config.yaml
n_layer: 13
d_model: 64
n_head: 2
n_kv_head: 2
head_dim: 32
d_mlp: 128
vocab_size: 2048
activation: "swiglu"
norm: "rmsnorm"
norm_place: "pre"
norm_eps: 1e-05
positions: "rope"
rope_base: 56900.0
rope_fraction: 1.0
qk_norm: false
attn_scale: 0.177
bias: "none"
tie_embeddings: false
parallel_block: false
extras: ["capped logits"]
init: "normal"
init_std_qkv: 0.0734
init_std_o: 0.0
init_std_up: 0.0734
init_std_down: 0.0
optimizer: "soap_variant"
lr: 0.0091
lr_mult_up: 1.41
beta1: 0.95
beta2: 0.95
lr_head: 0.0156
grad_clip: 1.0
warmup_steps: 200
schedule: "wsd"
decay_fraction: 0.562
decay_shape: "sqrt"
final_lr_fraction: 0.0
batch_tokens: 32768
seq_len: 512
doc_mask: true
train_tokens: 93660000
steps: 2859
dataset: "wikipedia_en"
Each number is 128 + 32 x the weight over its row's rms, rounded and kept within 0 to 255. Layers, rows and columns count from 0. The size above them is the row's rms in percent of the matrix's.

# layer 2 MLP down (transposed), 128x64, rms 0.203, rows 34-100, columns 0-31
size [100  95 110 108 107  92 110  83 102  93 103  94  92  93 106  92 109  99  88  92 110  97 109 102 102  84  94  89 107 102  98 103 100 105  98 100 100  88 110 101  89 103  98  89 116 106  90 100 104 108  99  97  92 101 101  95  77  98  94 102  99  94 102 105  95 116  77]
[[175 150 115 119 137 105 125  94 108 141 124 109 109 107 161 150 134  51  88 172 139  88 154 106 119 152 182 182 194 113  91 166]
 [141 108 149 113 136 117  47 170 158 126 133 169 169 149 149 133 153 145 107 134  57 155 123 134 129 132 165  99 202 132 124 129]
 [ 89 107 151  96  88 163  84 132 118 149 123 146  42  92 167 119 142 147  85 106 155 142  22 137 138 175 135 100 131 129 158  99]
 [188 146 116 123 112 119  93 156 141  96 118 119 160 121 105 176  84 214 136 131 115 191  81 190 125 143 135 111 124 173 118 142]
 [ 57  91 151  80 115 129 142 157 161 158 155 120 144 159  86 188 136  87  90 144 166 130 101  86  99 160 127 112 190 102 162 142]
 [123 172 129 131 126 127 103 115 171 135 142 103 146 106 126 221 124  39 116 143  81 162 169 160 124 123 107 138 149 146  98 164]
 [120  71  77  95 122 143 178 124 131 137 124 188 115 178 108 144 125 114  85  93 144 119 154 111 121 177 123 134 143 128 146 142]
 [103 147 131 120 129 139 136 183 167 144  62 122  85  91 160  40  81 173  90 116 134 129 146 149 179 108 122 148  90 116 112 141]
 [ 51 134 131 128 143 124 134 115 182 151 101 156 156 118 114 198 128  80  95 146  51 138 197 198 111  72 165 118 137  94 136 146]
 [117 125 127 123 156 145 115 101 131  85 124 146 148 123 149  82 138 228 125  99  76 150  76 154 106 133 105 125  91 153 107 145]
 [133 143 162 130  97 102 119  89 124 144 141 110 200  95 108 113 142 141 109 126 127 147 166 179 146 136 143  74 118 176 133  71]
 [109 142  83  67 178 125 133 150 139 126 109 136 149 135 142 113 135 163 166 121 154  94 147 127 178 131 127 141 108 181 123 148]
 [146 171 106 129  93 135 150  62 133 151 189 116 121 119 151 161  80 136 124 102 163 137  84 139  93 111 104 150 145 131 182 204]
 [ 50 132 148 128 145 123  93 158  48 128 126 139  62 127 101 162 106 174 175 121 117  55 131 103 112 107 126 158  94 152 125 127]
 [179  99  98  76 101  98  99 127  96  81 140 205 136 109 168 142 145 118 158 124  90  93 165  99 160 104 134  95 121  64 132 153]
 [131  77 133 155  79 149 117 160 153 204 129 133 151 131 157 218 169  68 120 108 104 181 123 130 144  74 104 103 147 164 155 106]
 [ 86 155 121 137 109 180 124  85 177 123 159 137 118 100  87  99 123  78 118 105 134 105 175 137 183  80 161 120 124  42 115 142]
 [167 180 111 199 122 127 194 151 124 107 130 128 203 112 113 147  90 132 133 102 111 102 160 118 142  96 118 146  94 117 117  95]
 [107 119 159 128 130 132 137 146 150 137 119 194 173 150 101 217 101  56 125 148  94 154 184  81 141 145 112 118 129 103 121 144]
 [116 100  84 151 132 122 110 149 112  77 168 103  98 109 116 119  69 177 105 126 119 143 114  98 121 157 195 134 119  69  93  84]
 [143 120 149 156  94  63 149 132 106 153 171 103 152 106 110  71 135 127  48  95 161 104  94 112 115 114 104 184  83 123 130 156]
 [132 149 109  91 159 151 122  78  57 141 134 169  86 160 121  89  78 178 147 134 132 127 133 100 144  92  90 120 158 113  97  95]
 [153  88 152 150 107  76 111 167 111 138 108 129 148 134 124 128 209 156 143 120 148  69 121 143 147 103 120  52 168 147 105 190]
 [152 100 153 136  85 128 133 103 205 168  79 115 124 118 164 123 151  82 121 143 137 116 149 180 155 112 144 120 101 238 107 118]
 [200 109 120 132 189  99 139 158  91 103 134 124  66 122 124  89 103 115 133 103 123 133 121  97 153 167 126 166 144  98 104 123]
 [ 96 121 137 109 132 130 129 132  76 123 130 148  54 156 120 114 110 195 189 129 120 116 113 203 108 160 147 115 155  85 153 150]
 [160 182 180  86  60 161  85 113 138  80 129 116 160 161 136 150 145 124 100 142 114 137 124 109 127 150 144  97 133 155  96 167]
 [ 83 152 178 146 139 127  90 139 197 118 130  97 115 127 111 156 150  76  84 176 106 185 103 143 171  95 124 112 122 137 144 177]
 [139 109  67 134 163 164 126  97 160 120 100 100 107 163 192 187 126 173 124 110 130 117 166 163 130 107 129 126 176 142  88 161]
 [113 127  76 106 160 153 140 161 107  93 149 139  87  96  93  87  76 174 164 114 117 123 101  53 160  98 179  75 134 120 135 138]
 [ 76 134 107  84 132 134 173 169  99 129 100 144 172 107 144  89 108 145 148 118  53 141 119 140 156 161 162 168 126  40 168 146]
 [ 98 136  24 101 237 118 132 130  80 114 143 163  99  93 128  82 105 166 110 125 147 110 124  85 117 128 103 114 117 112 108 128]
 [162 118 247 116  93 116 151  91 157  79 168  89 181 126 128 149 148 108  77 135 143 159  90 147  97 136 128 141 137 117 145  92]
 [133 110 110 147 152 160 107 153 128 128 128  80  97 202 146 145 106 147 174  84 158 167 145 163 208 136 167 158 104  83 162 136]
 [131 113 174 121 116 147 154 131 153 145 131 129 127 183  80 145 150  22  69 152  69 142 150 147 129 129 105 100 130 236 143  79]
 [169 130 126 138 122 135 143 168 153 145 131  93 189 149  88 196 144  78  97 120 138 126 174 149 120 126 126 142 134 122 153  81]
 [ 91 129 189 179 108  85 118 145 142 134 170 128 175 128 126 121 160  71  53 127 107 151 141 139  80 152 136 138 120 163  98 138]
 [135 136 161 158 162 112  99  13  89 110 134  98 109 119  94 121 166 144 158  86 175 115 123 134 110 117 158 187 115 141 157 177]
 [ 97 139 133  84 168  75 128 105 139 146 108 134 131 109 114 161 130 182  99 115 104 112 102 149 192 142 162 194 102 121  74 115]
 [ 80 116 143 103 109 158  47 121 101 124 141 145 110 127 134  42 134 142 170 140 135 116 116 144  94 105 158 166 150 118  99 153]
 [134  83 138 127 131 130 168 130 172 158 113 118 104 125 137 127  94 191 157 148  65 144 142 149 185 138 171 116 147  91 105 148]
 [144 163 124 145 133 195 146 162 122 146 126 125 118 128 231 135 142  98 142 134  85 160 157  85 163 164 134 112 105 140 133 142]
 [ 89 109  63 141 160 106 129 142 117  95 133 141  75 139  94 123 133 187 151  52 173 161 153  88 198 121 111 156 137  88 195 123]
 [160 151  82 117  77 123  77 147 146  79 125 135 144 110 160 114 155  79 109 108  75 173 146 112 164  83 119 125  99  83 189 114]
 [156 102  93 181 131 154 151  87 140 128 122 115 130  67 170 194  97 115 165 135 129  84  88 123 125  72 180 152 122  53 120 156]
 [158 142 141 113  83 120 117 120 160 141 141 106  53 178 109 115 112 101 135 170 139  80 143  63 132 179 138 163 105 139  94  86]
 [148 131 178 145 130 161 148 144 193  94 118 125 128  94 197 110 159 136 147 122 106 149 125 127 101 107 147 118 149 130 113  91]
 [140 142 105 107  99 119 150 196 138 132  94 170  95 180 145  65 115 121 153  93  82 143 159 135 138 154 164 121 141  85 127 160]
 [ 85 121 214 103 133 117  85 130 112 111 148 184  98 158 177 117 145 133 172 141 176 130  85 119  83  82  97 122  92 122 174 184]
 [139 134 117 163 208 171 180 140  92 102  86 118 141  64  99 132 107  82 100 168 217 160 120 135 140 169 126 166 115 100 112 144]
 [131 178 168  99  83 110 106 125 126 163 133 128 141  97 109 139  86  96  66 160 100 149 115 171 148 176 130 127 141 106 143 102]
 [161 119 102 141 103  58 162  72 177 163  86  97 156 119 131 151  87 118  68 195 112 133 177 175 116 126 176 126 141 142 155 161]
 [111 137 148 113 181 164 138 158  74 110 117 113 144 161  96 144 118 119 150  56 162 125  56 103 145 111  81 148 107  57 145 126]
 [156  68 158 151 103 126 106 127 107 113  96 114 150  84 121 150 146  59 127  97 130 184 164  69 132 151  94 113 133 112 169  81]
 [136 127 104 134 153 142 170 157  52  83 127 168 115 113 148 147  92 229 109 106 158 131 126 153 164 100  85 156 133 101 106 160]
 [181 122 186 117  94  99 125 130 142 136 154 126 193 137 131 138 117  98  93 101 158 148 156 177 128 122 122 121 156 103  93 131]
 [131 147 163 185 130 118 133  94 188 129 102 138 150 153 155 114 148  81 143 107 120 149  88  90 178 129  91  59 115 200 129 149]
 [177 134 121 149 113  97  98  97 171 120 103 152 204 147  63 137 126 111 148 175 120 105 150 135 164 108  90 157 141  77  85  96]
 [106 181 110 196  39  67 155 172 132 151 144 189 153 103 144 160 141 105 103 150  89 117  86  92 143 118 163 134 146 151 175 132]
 [ 95  86 112 176 170 134 163 134  95 100 114 171  93 164 116  76 103 131 102  99 194 154 113 117 132 157 186 110 128 121 128 167]
 [160 133 170 152 112  97 107 144 173 139 123 115 136 113 159 115 183 180 136 118 107 128 103 166 126  61 191  89 138 117 180 144]
 [ 86 128  93 135 155 189 103 132 137 110  99 139  86 140 123 141 163 140 111  96 190 183 105 133 100  64 111 143 120  88 131 146]
 [122 132 163 167 155 141 114 122 157 156 100 130 115 115 131 130 142  55 161  97  93 155 182 188  87 149 112 127  76 124 138 159]
 [196 105 121  92 123 111 151  94  71 153 137 143 123 160 155 136 179 103  69 176  86  75  97 165 111 186 131 161  97 138  84 118]
 [110 128 144 122 131 134 131 102  82 134 165  86 103  64 116 106  53 158 183  96 153 110 114 127 157 126 112 134 127  84 171 149]
 [ 72  85 104  99 202 105 130 111 100  59 142 147 125 144 144 143 132 117 181 139 213 206 109 137 116 152 177 112 129 124  78  85]
 [146  98 119 138 117 131 179 136 153  85 133 134 150 164 108  64  91 124  94 135 144 123  93 139 157 165 169 104 134 127 127 123]]
# layer 2 MLP gate, 128x64, rms 0.368, rows 35-101, columns 0-31
size [ 96 117 107 107  95 104  82  98  83  99  91  95 104 101  88 118  95  91  94  97  85 120 101 102  96  88  85 111  99 107  99  96 106 104  99  91  81 114 103  95  96  99 106  89 109 100  94  98  97 114  94 102 112  93 109  91  92 106  88  83  94 104 108  89 116  88 111]
[[134 133 119 177 116  53 211 133 118 131 100 115 160 144 116 109 146 114 134 130 112 165 119 122 132 134  97  92 180 171 113  73]
 [117 130  71 145 120 126 128 122  83 215 113 118 107 139 134 153  92 125 160 123 164 157 127 159 105 221 106 123 117 171 112 182]
 [120 109 122 146 149  92 103  80 204  89  93 126 133 168 116  91 113  73 117 101  95 107 138 143 140 113 134 141 154 101  84  89]
 [ 75 143 100 168 122 105 111 138  94 103 147 145 176 115 130 179 129 131 112 111 120 141 175 101 115 168 152 140 201 181 192 102]
 [112 145 154 165  52 201 116 136 104 152 117 117 111 152 109  96 157 134 120 144 119 124  86  85 111 117 185 172 110 117 106  76]
 [ 94 126  83  60 124 125 132  92 121 172 138 198 135 182  66 112 137 101  92 109 119 143 154 132  66 156 138 134 157 133 129 118]
 [119  89 183 161 149  94 172 146 128 115 189 122 158  85 165 133 164 145 147 122  68 162 121 147 109 107 154 129 149  93 149 105]
 [156 137 184 136 148 125 115 195 124 122  57 139 111 112 179 121 120 204  90  76 104 158 126  93 120 147  91 113 200 170 136 117]
 [ 63 147 139 118 103 104 134 154  99  66 147 112 124  87  59 139  93 126 132  89 169  51 137 151 139 154 141 135 136 128 126 143]
 [109 143 117 123 192 134 129 177 112 125 155 158 162  79 163 147 197 157  79 131 112 141 143  76 130 130 203 142 126 114 127  96]
 [141 104 109 202 162 110 178 153 113 115 116 182 139 130 113 138 187 146 188 202 189 162 184 174 139 156 122 111 150 104 134 133]
 [132 152 157 127 123 118 100 105 135  73  76 145 153 146 123 114 166 138  89  71 170 167  85  99 131 128 182 142 178 108 162 164]
 [115 107 119 153 117 111 164 140 106 177 123  87 132  94 142 149  76 130 132 166 136 112 113 242 100 155 143 141 172 147 138 119]
 [ 88 114 142 151  95  87  73 128 107  65 108  94 148 100 146 134 183 161 140 121 157 148 112  95 154 103 184 189 166 170 149 129]
 [137 152 148 155 116  92 106 161 119  85 121 100  43  94  92  98 124 151 134 117 113  80 152  88 127 125 187 125 178  95  95  88]
 [106 185 112  87 123 125 127 179  53 141 109 115  97 122 158  99 203 153  82 119 167  96 140 118 100 116 116 124 158 154 119 151]
 [ 39 130 141 108 126  95  53 118 127  99  79 156 197 178 137  85 100  76 167  92 124 134 150  72  87 115 159 111 181  92 131  88]
 [121  82 170 124 104  86  93  94 134 101 106 150 198 129 140 110 130 153  97 174  48 133 113 104 103 137 156 104 158 134 123 124]
 [124  93 104 103  83 208 131 141 110 153 162 168 114 137  95 145 121 123 170 171 136 132  87 131 113 142  92 159 143 136 192 162]
 [106 168 128 131 176 136  84 157 119 175  38 148 140 138 154 174 163 141 189 152 135 173 137 151 119  90 110 105 143 120 116 119]
 [173 165 157  92 136 161 102 125  80 182  72 172  60 162 106 155 124 139 137 151 107 129 106 131 139 108  88 103 173 168 137 126]
 [109 131 170 152 162 113 103 168 101 125 147 180 150 110 155  93 170 119 145 106 119 183 126  66 141 107 177 175 171 150 135 148]
 [100 115 163 114 162 105 179  95 150 140 139  83 123 143 160 111 149 188 149 107 151 123 148 138 146 124 104  69 129 109 135 150]
 [114 154 128 166 123 153 112 145  92 147 117 150 179 113 104 144  97 118 105 137  99 110 116  81 114  67 142  64 130 136 137 162]
 [134  35 174 155 170  82 128 127 160 149 147 130 147 176 165 139 146 173 121 131 124 167 121 162  83  97 173 158 116 135 118 168]
 [ 84  95 127 188 154 148 197 159 181 161  67 132  94 140 159 148 141  74 130 108 125  67 159  77 135 148  61 147 132 132 133 103]
 [167 160  93 128 147 159 167 115 169 110  63 140 185 142 107  99  86 165 132 129 111  89 153 112  57 170 162 117 137 142  94  97]
 [111 122  86 151 135 140 124 159 125 130  89 122  98 127 136 140  75 197 152  95 123 140 175 127  97  88 109 117 138 127 137 156]
 [128 181  75 154 146 133 139 100 119 117 142  69 111 114  47 122 151 144 164  86  88 203 130 126 118 138 167 159 133 119 155 105]
 [ 75 186 122 103 110 116 131 133 145 126 119  97 154 120 156 130 131 132  79  95  81 160  80  89 169 167 125 128 155 152 125 125]
 [151 150 118 125 130  46 107 180 121 190 105 102  64 171 120 188 132 148 120 141 145 134 161  98 119 157 118  73 128 126 157 139]
 [ 96 122  86 133 165 100  89 128 147 162 141 178 107 140 117 155 113 106 121 140 139 156 170 165 138 114 179 121 190 135  78 136]
 [138 123 115 108 104 102 138  94 128 143 106 144 145  77 126 107 116  85  69 129 188  98 104 153 113 146 130 102 125 105  83 162]
 [121 148 178 122 115  96 179 119 121 140 133  40  87 166 171 152 119 107 174 127 147  93 103 103  97  87 192 105 126  82  86  81]
 [108 119 179 122 135  53 153  96 125 115  90 117 101 137 135 125 115 107 137 107 108  94  61 115 170 151 150 108 140 143  64 106]
 [153 164 119 119 107 139 154 148 116 109 128 108 117 115 178 144 106 134 165 110 159 113 120 105 137 105 148  76 191 133 255 137]
 [128 114 147 137 141 164 105  95  92 139 107  92 119 107 119  94 182 135 181  90 108 126 128  77 123 133 131 145 131 124 197 166]
 [173 131 129  99 115 152 105  74 141 120 121 115 168 113 152 185 133 231 130  98 166 169 136 137 104 110 163 157 163 146 129 132]
 [122 167 158 108  42 115 114 121  85  80 108 127 143 142 124 111 152 103 114 149 142 127  79 127 113  46 179 181 121 123 128 144]
 [135 134 112 117 128 111  97 194 139 172 142 165 150 131 126  85  88 107  90 164 135 140  98 139 101 117 160 119 122 115 103 130]
 [ 93 142 110 140 141  73 125  60 151 131 139 133 135 105 106 127 139 160 155 167 112 162  85  81 136  66 178 135 146 160 133  94]
 [ 66 155 169 170 137 127  82 122  76 142 117 110 159 118 124  97  76  93 142 155  96 132  81 126  99  77 156 130 172 183 104 114]
 [136  69 128 174 120  78 195 145  36 127 128 180 160 127 153  93 113 117 125 124 178 168 131 126 151 108 123 174 131 142 138 108]
 [ 63 150 146 129 130  93 193 171 157  99 108 112  99 126  96  87 130 149  89 128 113 227 111 122 171 137 116 139 197 145 111  86]
 [146 128  93 148  85 124 157 147  81 105 143 133 168 166 166 149 122 156 128 146  99 176 143 148 147  76  89  70 137  94 194 119]
 [102 142  74 126 197  75 119 160 109 154 131 148 115 146  66 144 125 103 158 147  92 139  74  65 153 154 174  53  92 180 127 169]
 [162  98 149 119 101 101 163 142 103 148 166 148 155 116 101 106 162 108 114 106 101 118 111 128 135 147 147 123 128  65 156 109]
 [101 144  86 156 121  58 132 135  86 108  79 111 152 125  94 164  97 110  84 150 115 152 108 128 171 120 183 144 116 150  78 111]
 [167 150 107 179 163 123 159 136  69 153 106 163 152  72 131  78 110 116 134 149  78 165 161 128  89 136 194 130 152 139  81 105]
 [123 165  79  77  90 116 148 108 202 158 145 156 147 194 143  78 158  79 158 162 106 108 118 146 169 157  79 111 103 117 100 100]
 [ 46 156 180 166 165 116 132 108 133 133 120 156 147 162  85 174 114 102 201  81 110 155  95 104 126 126  98  91 150 163 105 129]
 [114 193 126 146 142 198  97 138 117 116 140 128 178 116 132 145 153 134 138 180 139 124 172  95  95  96 115 129 139 170  97 175]
 [137 142  90 115  86 130 101 102 165 107 120  57 122 165 168 103 153 114 169 162 127 159 107 152 129  81 110  92 132 181 103 100]
 [120  88 142 196  95 105 151  83 150 131 146  89 133 118  55 113 121 118 121 166 188 143 105 148 155 150 141 133 131 137 144 119]
 [117 122  91 119 105 107  44 133 111  90  84 144 133  90 173  96 159  88 118  91 125  60 192 133  93 125 136 103 146 159 196 133]
 [115 157 120 123 102 115 143 103 169 131 131 100 139 122  70 120 140 145 172 149 133 134  82 103  75 113  57 118 131 140 132 128]
 [151 167 118 143 140 179 137 172  88 107 103 104 162 160  35 167 158 133 142 110  93 146 152 132 147 120 145 109  69 127 142 107]
 [123 100 191 122 149 149 167 102 148 100 177 212 108 101 122 186  76 138 148 193 127 138 152 113 147  83 151 117 130 166  85 168]
 [109 122 194 126 136  86 101  48 119 130 136 103 169 124 133 160 147 134 193  93  63 181  88 108  70 113 126  95 133 119 156  84]
 [ 95 162 150 134 127  66 115 187 191 141 153 178  87 115  98 153  80  92  87 140 134 119 126 115 166 194 141 102 192 127  95  42]
 [156 133 123 159  85 123 144 118 152  74  95  89 109 139 101 110 104  46 118  92 152 147 112  87  94  75  88 119 190 119 136 116]
 [154 163  99  60 115 151 176 150 120 125 147 112 142  78 109 155 128 141  76 125  71 124  55  80 175  89  99  90 144 126 155 127]
 [ 47 163 117 135  35 112 150 156 120 152 136 155 116 129 159 106 146  66 145 126 180 133 101 124 150 120 142 131 166 129 169 129]
 [125  95  99  96 128 144 104 123 137 127 149 103 142 129 146 119  98  88  35 138 101  37 105  84 155  77  72 108 135  89 154 187]
 [149 117  71 121 112  83  99 189  88  89  78 158  96  97 140 130 150  91 104 135 182  87 144 104 142 109 103 174 109 182 102  98]
 [146 139 138 164 163 106  73 137  93  96 138 172 100 126  67  97 173  96 133 166 103  46  84 125 104 137  90 112 105 158 169 128]
 [141  73 126  90 108 108 137 108  87  95 174 129 113 102 100 148 160 120  91  98  61 161 131  89 115 112 138 163 146 159 128  66]]
# layer 2 MLP up, 128x64, rms 0.325, rows 35-100, columns 0-31
size [ 90 103 106 114 100 105  79 110  89  98  95  95 102 104  96 120 102  96  85 105  94 113 106 114  94  87  78 108 117  90  95  96 111 109  96  98  80 112  99  91 102 109  94 121 101  85 100 106  99 109  95 103 102  94  99  80 107 112 123  89  87 106 107  95 113  77]
[[147 109 124  48 170 164 113 109 120 124 159 168 114 120 186 160 106 127 133 116 174 103 153 123 115 113 154 151 138 117 174 178]
 [141 124 109  74  81 164 190 133 139 145 151 118 151 116 102 151 125 153 175 177  94  65 213 129 131 130  80 105  94 130 102 134]
 [145 107 160 136 108 159 101  87 129 181 162 153 124  87 158 155 110 197 190 157 158 119 123 159 131 135 159  90  97 109 165 158]
 [110 118 131 170 122 118 140 127 128  58 118 151 140  69 191  73 116  97 141 132  96  95 144 152 176 111 159 189 126 166 137 145]
 [154 106  89 127 160  72 157 170  75 122 152 112 186 123 148 191  63 104 129  81 128 126 153 180 121 149 130  90  84 109 143 174]
 [164 106 175 170 145 129 131 129 115 153 137 112 197 127 131  76 122  99 143 101 109  57 157  88 140 149 174 193 165 127  81 152]
 [110 137  88 162 131 231 126  60 112 121 112  87  99 158 179 181 164 186 142 122 162 158 195 124  89 142 105 107 113 112 151 110]
 [151 157 123  79 142 134 114  64 129 149 167 128 191 175 107 157 178 134 126 137 125  94 120 160 113  80 147 171 126  83 172 131]
 [ 69 142  82 113  58 133 141 177 132 108  98 132 119 106 115 134 131 150  84 128 193  74 121 133  81 143 168 143 108  97 183 176]
 [ 95 125 109 104 124 146 130 126 150 133  99 140  88 211  70 128 120 127 131 129  92 123 118 105 141 104 165 178 107  90 143 153]
 [183 160  94 165  97 137 152 178 168 128 130 153 105 131 146 172 170 144 190 163 160 157 172 149 170 160  62  93 123  69 121 139]
 [144 154 112 136 115 159 120 160 100 115  89 100  63 102 118  91 209 118 134 111 150  72 157 138 115 164 142  95 169  92 158 102]
 [ 94 143 110 114 139 146 101 137 119 143  80 130 163  89 136 152  90 128 103 196 168 130 134 127 121 117 135 184 153 121 161 128]
 [ 92  79 142 124 104 153 131  92  84 168 105  76  90 163 109  92 134 173 110  89 153 145 101 149  89 168 121 182  73 164 158 135]
 [158  96  85 104 162 112 162 114 128 177 160 138 151 177 210 124 108 133 180 158 162 154 125 183 144 148  65 133 147 130 154 138]
 [103 131 131  92  98 111  61 150  71  46  91 129 142 126 122 117 182 159 134 148 154 108  56 166 117 133 116 154 141 177 180  83]
 [166 148 136 110 137 113  97 113  93 153 153 132  43 153 125 107 150  91  85 177 201 158 152 113 178 105  93 137 122 119 179 142]
 [134 186 114 158 137 143 146 119 105 107 145 110  91 100 104 113 140  72 171 112 151 140 111 159  91  49 158 177 118 133 201 122]
 [105 105  70 104 124 154 155 114 109 129 161 111 165 145 109 112 147  93 139 133 168  60 101 160 128 166 100 188  67 173 137 155]
 [113 103  89 130 134 146  94 204 162  97  77 105 139 136 141 175 106 153 113 123  83 150 100 108 102 205 178  92 171  87 155  56]
 [155 184 148  81 109 119 135  98 101 172  95 173  85 148 112 136 138  84 130 154 114 118 134 109 145 106  89  97 183 155 145 150]
 [100 144 139 130 157 173 137 126 102 119 123 131 115 138 133 140  27 111 141 164  61 140 117  81 101 159 155 161 146  75 137 117]
 [173 173  94 194 111 138  64 111  97 112 111 113 206 124  94 133 140 134 132  79 133 152 123  86 151 153 140 151 106 102 136 122]
 [107 114 102 181  99 133  75 102  99  89 105 126 176 124 159 126 157 107 116 132  95 115  99 110 134 167 134  58 139 131 160 140]
 [136  70 157 150 146 110  97 142 141 143  93 162 193 173 157 105 155 157 127 103 107 159 125 100  92 110 124 141 132 154  96 192]
 [178 106 149 117 153 147 106 141  90 161 122 146 126 120 124 148 116 184  91 177 144 145  97 202 129 110 167 116 116 135 105 120]
 [115 126 133 159 109 118  96 172  88 112 173  89 124  75 108 182 131  95 133 130 106 178 128  96 159 115 131 147 122  89 170  93]
 [105 150 101 111  80 142 109 180 122 133 120 150  98 170  97 127  88  89 147 171 127 124 170 104 125 130 140 143 108  92 156 160]
 [120 205 110 129 121 192  79 108 118  98 113 118 122 125  83 106 129 141 126 129  90 117 199 145 123 129 160 206 155  93 158 113]
 [ 96 149 110 130 140  87 123 133 116  91  88 110 122  85 170 126 138 122  49  75 183  87  87 122 101 142 158 135 130 179 113 169]
 [ 81 108 140  74 141 131 142 177 152 189  67 124  85 157 146 188 119 148  88 150 121 138 134 105 117 162  86 112 122 125 110 100]
 [116  97 143  87 151 162 191 156 191  96 158 111 141 128 140 120 192 101  89 150  96 124  89  63 141 119  87 144 129 106 150 117]
 [152 144 133  64 162 101  80 176  66 154  63 120 161 160 134 148 172 153 109  94 126 182  93 188  94  75  59 110 160 105 117 121]
 [134 153  68 112 123 117 113 118 117 107  77 160 137 127 155  87 133 157  99 135  87 157 137  99 162 130  90 158 148  72  86 188]
 [133 178  85 162 115 173 130 152  87 166  94 149 159 125 122 122 121 107 187 173 162 165 122 185 143  88  91 155 103 147 175 112]
 [ 94 147 157  87 154  93  76 145 176 174  81 155 124 109  56 107 171 144  96 123  95 154 124 163 138 123 145 152 114  85  83 126]
 [122  97 162 144 158 177  80 104 128 155 119 139 110 110 102 102 142 131 187 120  53 130 127  58 110 157 139 134 113 148 197 138]
 [203 139 126 126 176 150 106 107 140 177 153 164 154 117 174 122 120 113 152 136 123 154 145 101 112 103 113 126 164 151 141 156]
 [200 171 131 152 103 144 159 143 121 117 125 147 184 161 135 196 118 140  84 151 123 145  92 156 154 101 118 152  67 116 120 159]
 [115  99  93 137 185 197 160 160  91 103 181  81  94 113 112 160 139 129 151  70 141 148 176 135  90 172 154 107 109 120 160 156]
 [134 110  70 135 111 117 115  86 177  94 116 188 115  78  78 101 147 104 179 151 143  61 113 151  98 106  84 118 113 119 142 147]
 [ 97 123 140 144 129 153 132 139  83 162 133 137 150 154 135 150  88 131  86 131  99  95 108 116 121  69 193 126 128 139  94 176]
 [134 112 188 117 202 192 140 116 131 154 121 133 115 142 111 118 102 226 141 160 151 130 183 166  68 133 157 142 205 138 122 158]
 [ 91 114  86  77 138 104 166 124 118  98 131 147 108 148 100  71 107 141 114 129 114 131 162 112 148 169  56 122 133 179 135 134]
 [ 76 141 110 124 140 129  91  94 129 125 101  93 152  78 128 122 164 157 113 127 110 175 140 144 130  74  73 113  86 136  97 143]
 [129 146 132 128  48 198 114 116 144  69 113 112 122 124 146 107 189 121 118 110 142 150 151 171 135 107  96 214 188 111 143 101]
 [123 123 107 120 120 146 131 114 164  96 176 120 124  67 130 198 141 142  63 192 185 115 104 107 123 120  87  99 118 164 130 123]
 [171 149  61 171 153 153 140 107 107  87  73 108 193 124 109 143 135 168 100 200 101 111 154 195 160  92 174 143 177  99  85  96]
 [ 92  93 103 171 152 151 125 117  64 131 127 138  97  55  82 135  93 131  91 164 123  89 134 166 110 130 168  82  76 153 135 104]
 [120  86 153 179 183 174  93 189 107  69 119 131 105 170  99 168 124 117 164  83 129 126 157  90 122 114 150 131  98 127 120 141]
 [126 129 117 146 137  87  83 168 156 113 135 128 128 118 150 100 113 144 102 146  88 172  99 106 150 138 159 168 175  99 143  92]
 [128 155 145 160 127 117  90 137 115 119 126  85 187 117 116 116 117 131  96 130 138 140 174  54  38 120 130 128 126 183 113 109]
 [ 79 100 158 162 151 167 164 102 145  98 152 124 101 140 134 145 135 112  87 156 160  60 149 120 161 126 107 125 175 143 152 136]
 [117 112 151 126 116  97 136  73 145 107 131  85 140 136  13 125 115 112 123 204 213 140 147 169 122 151 137 160 116 124 178 170]
 [ 98 136 102 145 119 144 142 145 161 145  74  94 174 116 143 106  95 125 153 147 133 192 131 143 167 126 104 148 160 126 159 117]
 [127 111 114  90 173 153 155 104  67 113  96 166 110 116 179 173 193 172  85 129 118 108 190  97  63  83 188 209 140 137 151 136]
 [101 116 183 140 171  88 131 148 161 150 129 166 123 102 171 161  57 144  92 117 128 138 117 128  72 159 155  87 139 194 129 138]
 [106  97 105 122 106 121 121 154  94 134 109  33  90 139 109  83 141 112 131  65 198 128 140 146 130 200 126  80 182  74 154 106]
 [164 105 204 103 115  87  91 117 133 148 144 105 186  97 132 122 121 120 153  60  98 151 104 137  95  90 115 107 137  82 151  87]
 [127 165 128 123 131 102 144 125  96 146 137 153 113  92 143 128 119 139 152  39 145  80  84 131  74  82 101 138 146 153 169 111]
 [140 108 119 105 129 150 148  98  92 104 123 145 133 117 145 165  95  60 113 189 173  92 153 145  93  78 105 125 171 141 100 177]
 [122 155 102  97 101 142 111 117 131 179 116 147 113 173 118 145 119 183 117 106 148 162 130  76 138  92 165 102  75 157  86  69]
 [113 152  92 153 118 140 177 187 153 139 145 120 120  73 123  88 134 114 133  93 123 163 141  89 175  72 117 106 184 115 145  85]
 [150  59 136 147 137 136 106 157 124  87 188 126 140  97 116 108 133  78  64 186 114  82  82 103 172 154 168 124 142  81 147 163]
 [141  96 133 195 124 130  99 100  77 136  91 171 120 120 116 113 150 119 138 172 145  88 125 163 133  66 100 118 134 215 109  97]
 [135 162  68 156  97 173 162 125 101  63 119 157 117 134 108 160 101  97 125 114 164 109 138 119 112 129  88 150 102 102 122 117]]